Part of a small language model's weights.
Size: 15 layers, 4 heads of 128 (2 for keys and values), MLP 1536 tanh GELU, vocabulary 3760, 18.8M parameters.
Training: a variant of Muon for these matrices, 1179M tokens, 8996 steps.
Each number is 50 + 10 x the weight over its row's rms, rounded and kept within 0 to 99. Layers, rows and columns count from 0. The size before them is the row's rms in percent of the matrix's.

# layer 11 MLP down (transposed), 1536x256, rms 0.0975, rows 1509-1535, columns 0-63
102:35 48 56 62 63 58 43 45 47 45 48 62 37 35 30 76 35 47 23 61 52 59 61 63 61 49 57 60 52 44 65 45 45 49 52 61 36 41 43 53 46 53 61 30 60 39 59 51 51 49 59 62 48 49 58 52 41 53 34 62 49 56 45 43
084:51 44 46 42 49 56 51 51 64 53 43 54 66 38 40 63 42 35 47 63 33 61 41 38 53 50 57 46 50 48 62 41 59 36 44 55 66 71 46 38 62 54 55 54 43 31 21 56 59 50 45 63 42 48 68 40 59 13 44 39 57 46 48 47
092:40 41 47 50 49 55 45 39 51 56 58 53 53 47 48 44 44 57 47 43 36 48 55 49 38 44 41 67 61 42 53 57 42 50 37 55 55 50 53 42 50 31 54 42 53 41 42 63 60 31 45 26 56 49 31 55 68 48 53 65 61 48 52 64
108:61 39 31 42 51 63 47 46 60 38 60 57 34 43 34 53 35 48 37 58 52 45 39 48 45 35 66 50 35 51 42 49 59 77 29 62 54 48 70 45 46 46 57 65 47 39 49 48 48 65 34 46 58 33 64 56 67 47 45 53 55 50 61 65
079:60 45 45 55 60 81 59 60 52 46 62 54 52 38 62 59 60 51 46 63 41 64 46 51 50 56 59 45 47 47 46 45 47 54 71 37 51 52 32 50 34 51 56 47 55 44 52 50 35 69 43 34 54 30 52 56 59 44 43 58 36 46 25 59
102:58 51 54 67 57 54 48 41 41 48 39 54 56 60 56 52 50 58 51 43 57 75 51 63 66 49 48 28 48 52 51 42 50 44 33 57 54 38 59 46 59 46 36 57 58 71 49 70 59 55 40 42 51 48 40 53 44 54 48 43 40 40 45 50
114:40 65 48 56 48 49 43 49 48 37 58 44 43 50 49 55 49 60 55 36 48 47 49 46 43 33 37 47 45 54 54 39 47 44 56 52 49 49 52 59 56 61 53 51 37 48 53 53 41 53 57 67 63 50 57 34 61 65 57 45 50 52 42 51
111:50 48 45 51 40 66 53 24 49 44 62 46 53 45 46 50 81 39 42 61 52 46 64 49 38 44 34 56 42 43 46 55 56 57 58 61 56 46 48 46 59 38 45 53 38 50 52 46 44 34 41 54 56 52 57 45 64 45 59 65 49 51 62 66
101:42 36 57 67 67 49 52 52 68 64 58 37 55 40 46 48 63 53 42 42 46 52 26 44 34 65 41 43 54 33 33 49 47 42 60 51 46 57 57 53 43 58 50 34 48 50 47 50 55 43 49 49 40 47 60 33 38 39 61 64 50 43 33 35
102:38 53 53 36 68 53 34 24 42 46 34 52 64 69 54 48 51 57 37 50 39 65 58 63 53 51 66 42 29 65 43 66 46 52 59 42 39 52 54 62 43 56 44 46 62 57 43 51 71 42 60 41 40 36 49 44 50 53 59 54 52 45 50 62
091:26 43 43 45 53 60 53 60 62 66 51 36 46 51 56 59 40 50 46 45 45 54 42 59 57 47 38 32 57 56 58 52 49 58 59 71 48 61 44 54 33 48 66 53 40 40 46 44 47 50 39 46 33 55 44 69 54 69 45 68 52 48 36 64
106:56 60 56 40 55 44 39 53 51 59 53 58 42 54 51 64 58 62 57 52 54 31 47 67 49 47 15 34 41 46 57 55 58 54 37 58 56 55 64 47 51 57 44 55 62 56 55 32 45 38 46 68 51 56 55 56 48 71 65 69 45 50 60 57
104:46 56 32 61 52 51 56 77 40 52 70 45 60 43 41 53 64 46 37 45 66 52 66 50 51 61 59 48 57 35 55 55 68 48 57 57 59 45 38 48 54 40 64 49 50 37 55 49 46 31 49 50 35 54 46 37 36 44 59 50 59 57 54 45
085:58 50 65 53 60 41 75 67 42 33 48 54 50 59 39 51 35 50 61 42 57 31 54 35 43 50 45 68 63 53 39 41 50 50 52 63 36 51 52 37 41 55 45 46 53 50 45 42 54 53 42 82 50 42 65 55 45 49 59 55 68 39 46 58
094:45 48 58 37 41 46 44 30 48 65 58 58 57 52 39 58 50 63 40 68 44 55 39 44 47 53 49 36 46 48 57 51 72 51 51 56 28 36 55 53 42 59 52 53 58 63 51 51 44 46 39 51 48 47 53 66 58 49 37 48 46 51 53 40
104:51 55 53 50 59 50 48 40 59 34 45 74 40 52 58 47 48 63 66 48 49 50 51 41 40 46 50 60 62 41 62 37 56 74 64 51 62 53 49 42 42 60 42 36 53 60 50 70 49 56 44 44 39 63 41 57 55 59 43 39 51 42 64 44
107:52 60 38 37 49 40 62 56 50 63 41 64 65 65 51 46 29 50 46 44 59 56 55 47 56 34 59 45 55 69 56 52 78 61 60 41 45 51 56 36 47 50 54 65 56 36 69 50 46 70 39 50 40 58 36 46 47 66 42 55 54 51 53 54
092:32 59 70 43 44 40 48 54 53 38 50 38 46 36 20 54 50 51 42 41 62 31 62 34 53 49 50 59 55 35 56 48 54 43 41 40 51 47 55 62 43 35 62 40 47 33 52 66 50 53 69 53 37 54 38 49 53 51 39 41 67 47 65 35
109:43 42 55 57 56 32 64 36 55 52 37 51 44 57 35 46 55 50 54 63 52 43 59 55 58 34 43 52 47 40 49 43 47 49 50 71 57 39 63 36 59 59 38 53 47 75 54 34 57 49 52 25 48 46 36 51 38 47 48 67 59 54 47 59
105:43 44 62 33 41 51 14 63 50 55 52 64 47 33 53 59 57 54 43 51 41 46 66 52 48 59 39 44 45 46 45 48 44 62 42 35 59 43 62 64 53 46 53 30 49 59 43 55 48 36 48 51 75 40 57 47 55 48 68 67 45 54 51 46
089:42 44 43 64 36 53 38 54 51 44 33 53 37 57 35 55 62 47 48 32 34 40 27 51 43 56 51 36 44 61 44 60 62 26 54 38 58 43 71 46 32 49 41 57 55 61 52 50 41 55 47 55 42 64 40 53 63 58 55 63 52 43 35 46
052:51 42 50 43 41 45 48 50 51 51 40 47 39 60 49 49 49 43 55 44 45 58 51 56 26 61 54 28 53 49 63 54 51 47 52 70 50 40 49 51 64 54 50 42 39 43 50 67 55 66 52 48 59 48 60 43 46 48 61 51 42 55 50 55
100:41 52 70 33 58 36 60 48 56 70 47 55 53 47 36 51 49 54 62 52 55 51 42 55 57 48 57 52 63 42 58 24 50 46 52 41 59 48 32 63 61 48 53 60 55 63 39 49 58 47 54 47 28 48 48 43 57 64 48 61 80 53 28 54
093:44 35 53 60 34 48 60 47 47 51 36 51 46 55 46 50 39 40 47 51 62 59 38 42 48 51 49 45 45 49 53 51 54 55 52 50 45 58 55 49 32 50 44 51 38 31 53 44 61 69 55 55 60 54 39 59 59 47 39 57 32 62 53 73
107:44 42 49 44 63 61 51 53 68 42 60 53 36 48 35 34 50 53 52 56 50 43 30 50 47 48 48 50 56 55 47 37 51 54 49 56 47 48 55 44 51 31 62 34 34 38 62 45 59 65 40 45 64 44 60 32 65 64 47 57 49 57 53 64
108:27 38 50 67 58 42 49 51 51 48 49 53 46 40 52 40 51 69 45 34 49 45 63 57 53 62 48 70 44 58 31 43 66 55 47 43 49 55 43 46 47 56 45 47 50 63 55 46 54 54 61 60 66 57 53 64 44 30 57 42 48 54 49 17
095:41 61 49 57 45 46 33 52 43 59 51 49 33 47 46 57 46 49 39 47 41 60 51 66 46 47 47 36 21 55 69 63 51 49 39 46 42 48 49 52 54 75 56 31 41 60 51 53 42 58 46 62 49 48 45 46 45 36 48 58 33 56 58 49
# layer 11 MLP up, 1536x256, rms 0.266, rows 1510-1535, columns 0-63
096:57 53 46 52 45 61 52 37 59 57 52 66 44 47 55 55 45 51 59 46 60 53 53 53 54 57 31 36 31 60 43 41 39 47 48 55 40 62 57 58 41 53 44 71 50 39 43 41 43 53 48 30 54 59 52 61 49 43 59 45 32 47 58 47
102:58 61 40 48 48 58 47 56 32 51 43 65 61 67 62 53 44 39 38 24 68 54 46 50 53 61 73 42 34 60 41 53 39 57 59 41 54 40 48 66 48 45 59 45 49 62 79 38 45 58 55 64 51 45 56 45 37 52 53 48 47 53 40 63
100:62 50 57 44 43 41 60 56 52 72 60 51 56 44 41 50 48 80 63 45 52 37 39 38 33 47 81 56 51 45 61 67 63 42 55 52 65 55 57 70 41 61 36 45 66 52 46 56 64 68 53 58 38 56 44 42 39 47 59 61 55 43 45 48
099:43 51 57 47 55 46 33 42 48 40 44 37 45 74 38 59 33 45 64 41 49 60 46 50 40 45 39 54 66 50 46 49 70 45 33 43 66 52 57 46 76 53 45 54 37 63 55 44 58 46 59 73 63 52 48 56 45 48 36 41 51 63 47 38
097:42 44 49 45 55 62 65 57 74 61 60 43 42 41 50 28 63 50 62 56 55 31 48 49 52 37 36 53 56 52 65 58 42 52 51 58 50 58 52 44 51 59 49 70 55 31 50 29 69 46 65 50 40 41 61 58 40 41 55 54 63 56 45 37
108:61 55 54 33 39 52 52 64 42 40 64 71 52 57 41 29 66 49 66 61 51 38 59 45 50 65 41 51 49 42 54 43 58 51 57 38 57 57 47 68 59 54 27 55 57 47 56 43 67 59 32 26 63 61 68 49 27 41 47 47 52 31 54 40
110:48 54 70 33 59 44 33 61 46 55 49 55 41 52 54 54 46 44 57 45 47 54 37 48 37 54 50 61 48 42 79 52 55 54 44 34 41 58 40 20 53 42 75 46 41 31 36 45 46 54 43 38 46 49 48 51 36 63 36 73 22 54 32 48
101:45 50 58 38 30 38 50 39 41 44 45 49 60 42 51 65 39 45 55 44 46 35 47 46 54 41 59 53 57 53 51 59 50 69 80 62 57 54 61 50 70 52 56 60 68 57 55 49 43 38 46 54 59 46 50 43 37 47 42 50 41 51 67 42
102:63 23 35 44 60 48 50 58 42 44 53 41 35 56 41 38 42 56 47 40 55 67 56 52 27 44 37 21 41 35 56 53 44 62 41 53 46 57 56 38 39 60 56 70 24 50 51 51 50 61 36 52 42 51 57 53 54 49 47 52 33 43 40 52
102:58 72 54 49 58 44 51 51 26 48 46 53 55 44 55 41 67 62 30 60 49 52 45 34 53 52 53 55 52 45 41 44 45 47 27 47 37 52 72 60 61 58 47 58 42 29 45 38 49 50 62 55 48 46 54 36 59 48 33 55 51 51 57 63
106:59 24 34 25 57 47 53 39 55 51 44 35 59 37 49 37 49 54 39 62 53 48 49 59 21 40 44 41 56 52 58 59 45 71 43 57 43 50 53 53 53 45 56 45 54 53 48 46 59 43 55 65 72 57 39 42 39 35 42 55 37 58 67 55
103:50 54 44 58 41 52 45 31 44 48 39 40 49 59 35 58 36 50 69 49 55 53 58 71 40 45 53 65 59 64 37 53 64 49 36 59 27 59 59 40 47 52 54 58 47 43 42 54 58 36 61 54 40 55 46 52 43 71 49 65 51 25 65 53
088:33 58 50 56 49 42 53 67 69 68 53 71 57 28 51 44 49 46 47 58 52 55 57 46 57 51 42 64 60 67 59 72 67 55 52 66 57 43 59 60 34 57 59 49 42 46 41 64 66 54 44 58 63 61 45 55 39 36 54 53 42 42 71 43
097:43 62 60 49 61 39 42 42 48 64 45 69 57 30 38 46 63 44 62 51 48 54 52 51 54 52 54 43 63 47 51 52 49 50 59 31 45 50 75 49 51 44 71 33 61 32 46 53 31 59 58 63 63 64 51 47 55 49 39 60 45 43 78 48
099:48 72 43 40 46 54 44 60 55 41 61 45 69 47 50 51 55 43 68 36 45 64 50 50 40 56 61 45 51 54 20 49 46 45 39 51 52 46 63 59 46 46 64 45 61 46 70 44 45 47 61 66 41 42 40 36 39 48 54 43 62 55 37 46
099:42 41 46 32 57 57 60 50 60 76 38 76 28 47 45 39 51 72 43 62 24 34 46 28 45 56 60 60 40 32 54 51 44 22 57 63 45 51 56 54 37 59 62 56 42 41 59 53 27 57 61 54 56 43 52 70 56 44 58 53 27 51 54 64
094:52 44 35 48 59 55 51 48 61 60 37 52 60 69 71 40 44 55 44 68 51 56 30 53 55 62 52 54 18 53 39 47 48 53 61 60 49 46 54 46 45 66 56 45 36 50 72 37 51 49 49 45 55 47 56 61 50 48 43 53 33 49 52 34
103:64 64 50 63 24 30 52 55 55 49 49 51 46 49 68 50 50 61 28 26 43 58 57 56 44 44 55 42 64 46 62 59 63 64 42 42 58 69 30 44 40 45 63 50 55 54 39 51 50 52 39 37 42 58 54 54 45 59 60 48 46 37 67 45
105:51 40 55 41 45 48 33 55 37 50 65 59 48 35 72 58 54 55 38 56 55 42 63 37 52 41 54 56 44 59 51 45 56 66 50 35 49 57 44 56 44 45 46 32 52 55 45 39 50 30 49 52 26 58 53 32 67 62 52 35 44 25 36 48
102:54 58 55 45 50 34 39 32 44 56 51 59 43 44 57 46 45 46 43 70 30 62 65 38 38 49 50 68 64 53 47 29 38 42 46 45 61 46 38 54 63 47 47 48 36 55 67 46 44 31 57 45 54 53 55 49 54 43 53 47 38 48 37 57
093:44 63 52 66 52 50 50 55 47 53 43 59 53 40 64 69 55 49 48 53 58 48 39 66 62 43 50 63 57 61 45 60 43 53 40 50 43 45 69 44 36 58 43 59 60 45 48 39 43 30 52 59 53 39 55 63 49 55 45 60 60 54 40 64
104:54 61 42 67 52 59 40 58 33 41 36 48 51 51 53 45 57 36 41 60 51 50 50 62 51 59 40 56 34 45 56 47 64 45 49 67 53 63 46 45 35 39 46 41 47 62 71 51 31 49 54 51 57 61 75 55 59 48 57 37 48 50 50 65
100:61 40 45 56 52 37 57 57 45 69 39 52 39 53 44 48 49 59 50 48 37 56 62 39 38 49 46 43 63 31 41 39 51 48 61 47 51 49 60 59 39 41 32 60 38 43 55 48 41 47 47 46 26 41 52 46 39 58 37 54 62 53 58 50
098:31 42 58 32 66 46 40 21 53 56 26 49 43 49 55 65 38 63 45 28 44 55 40 53 43 55 52 44 36 57 45 51 55 46 29 61 46 41 68 46 39 54 47 62 39 59 46 53 33 52 27 36 65 37 53 44 41 44 48 34 24 56 69 48
093:37 54 72 49 52 62 51 48 35 52 67 51 49 55 55 28 42 46 54 61 42 36 43 47 52 46 53 61 41 51 48 56 58 38 50 68 62 54 58 58 36 58 49 48 36 60 48 39 54 50 61 64 52 22 54 34 40 38 61 64 44 51 50 29
096:50 48 49 61 40 56 50 44 48 41 72 54 48 57 58 49 61 60 38 46 32 42 58 44 43 44 58 47 52 58 41 51 62 44 52 52 44 68 73 46 48 67 40 63 47 59 45 35 68 47 44 35 48 48 46 49 53 42 40 58 66 61 41 30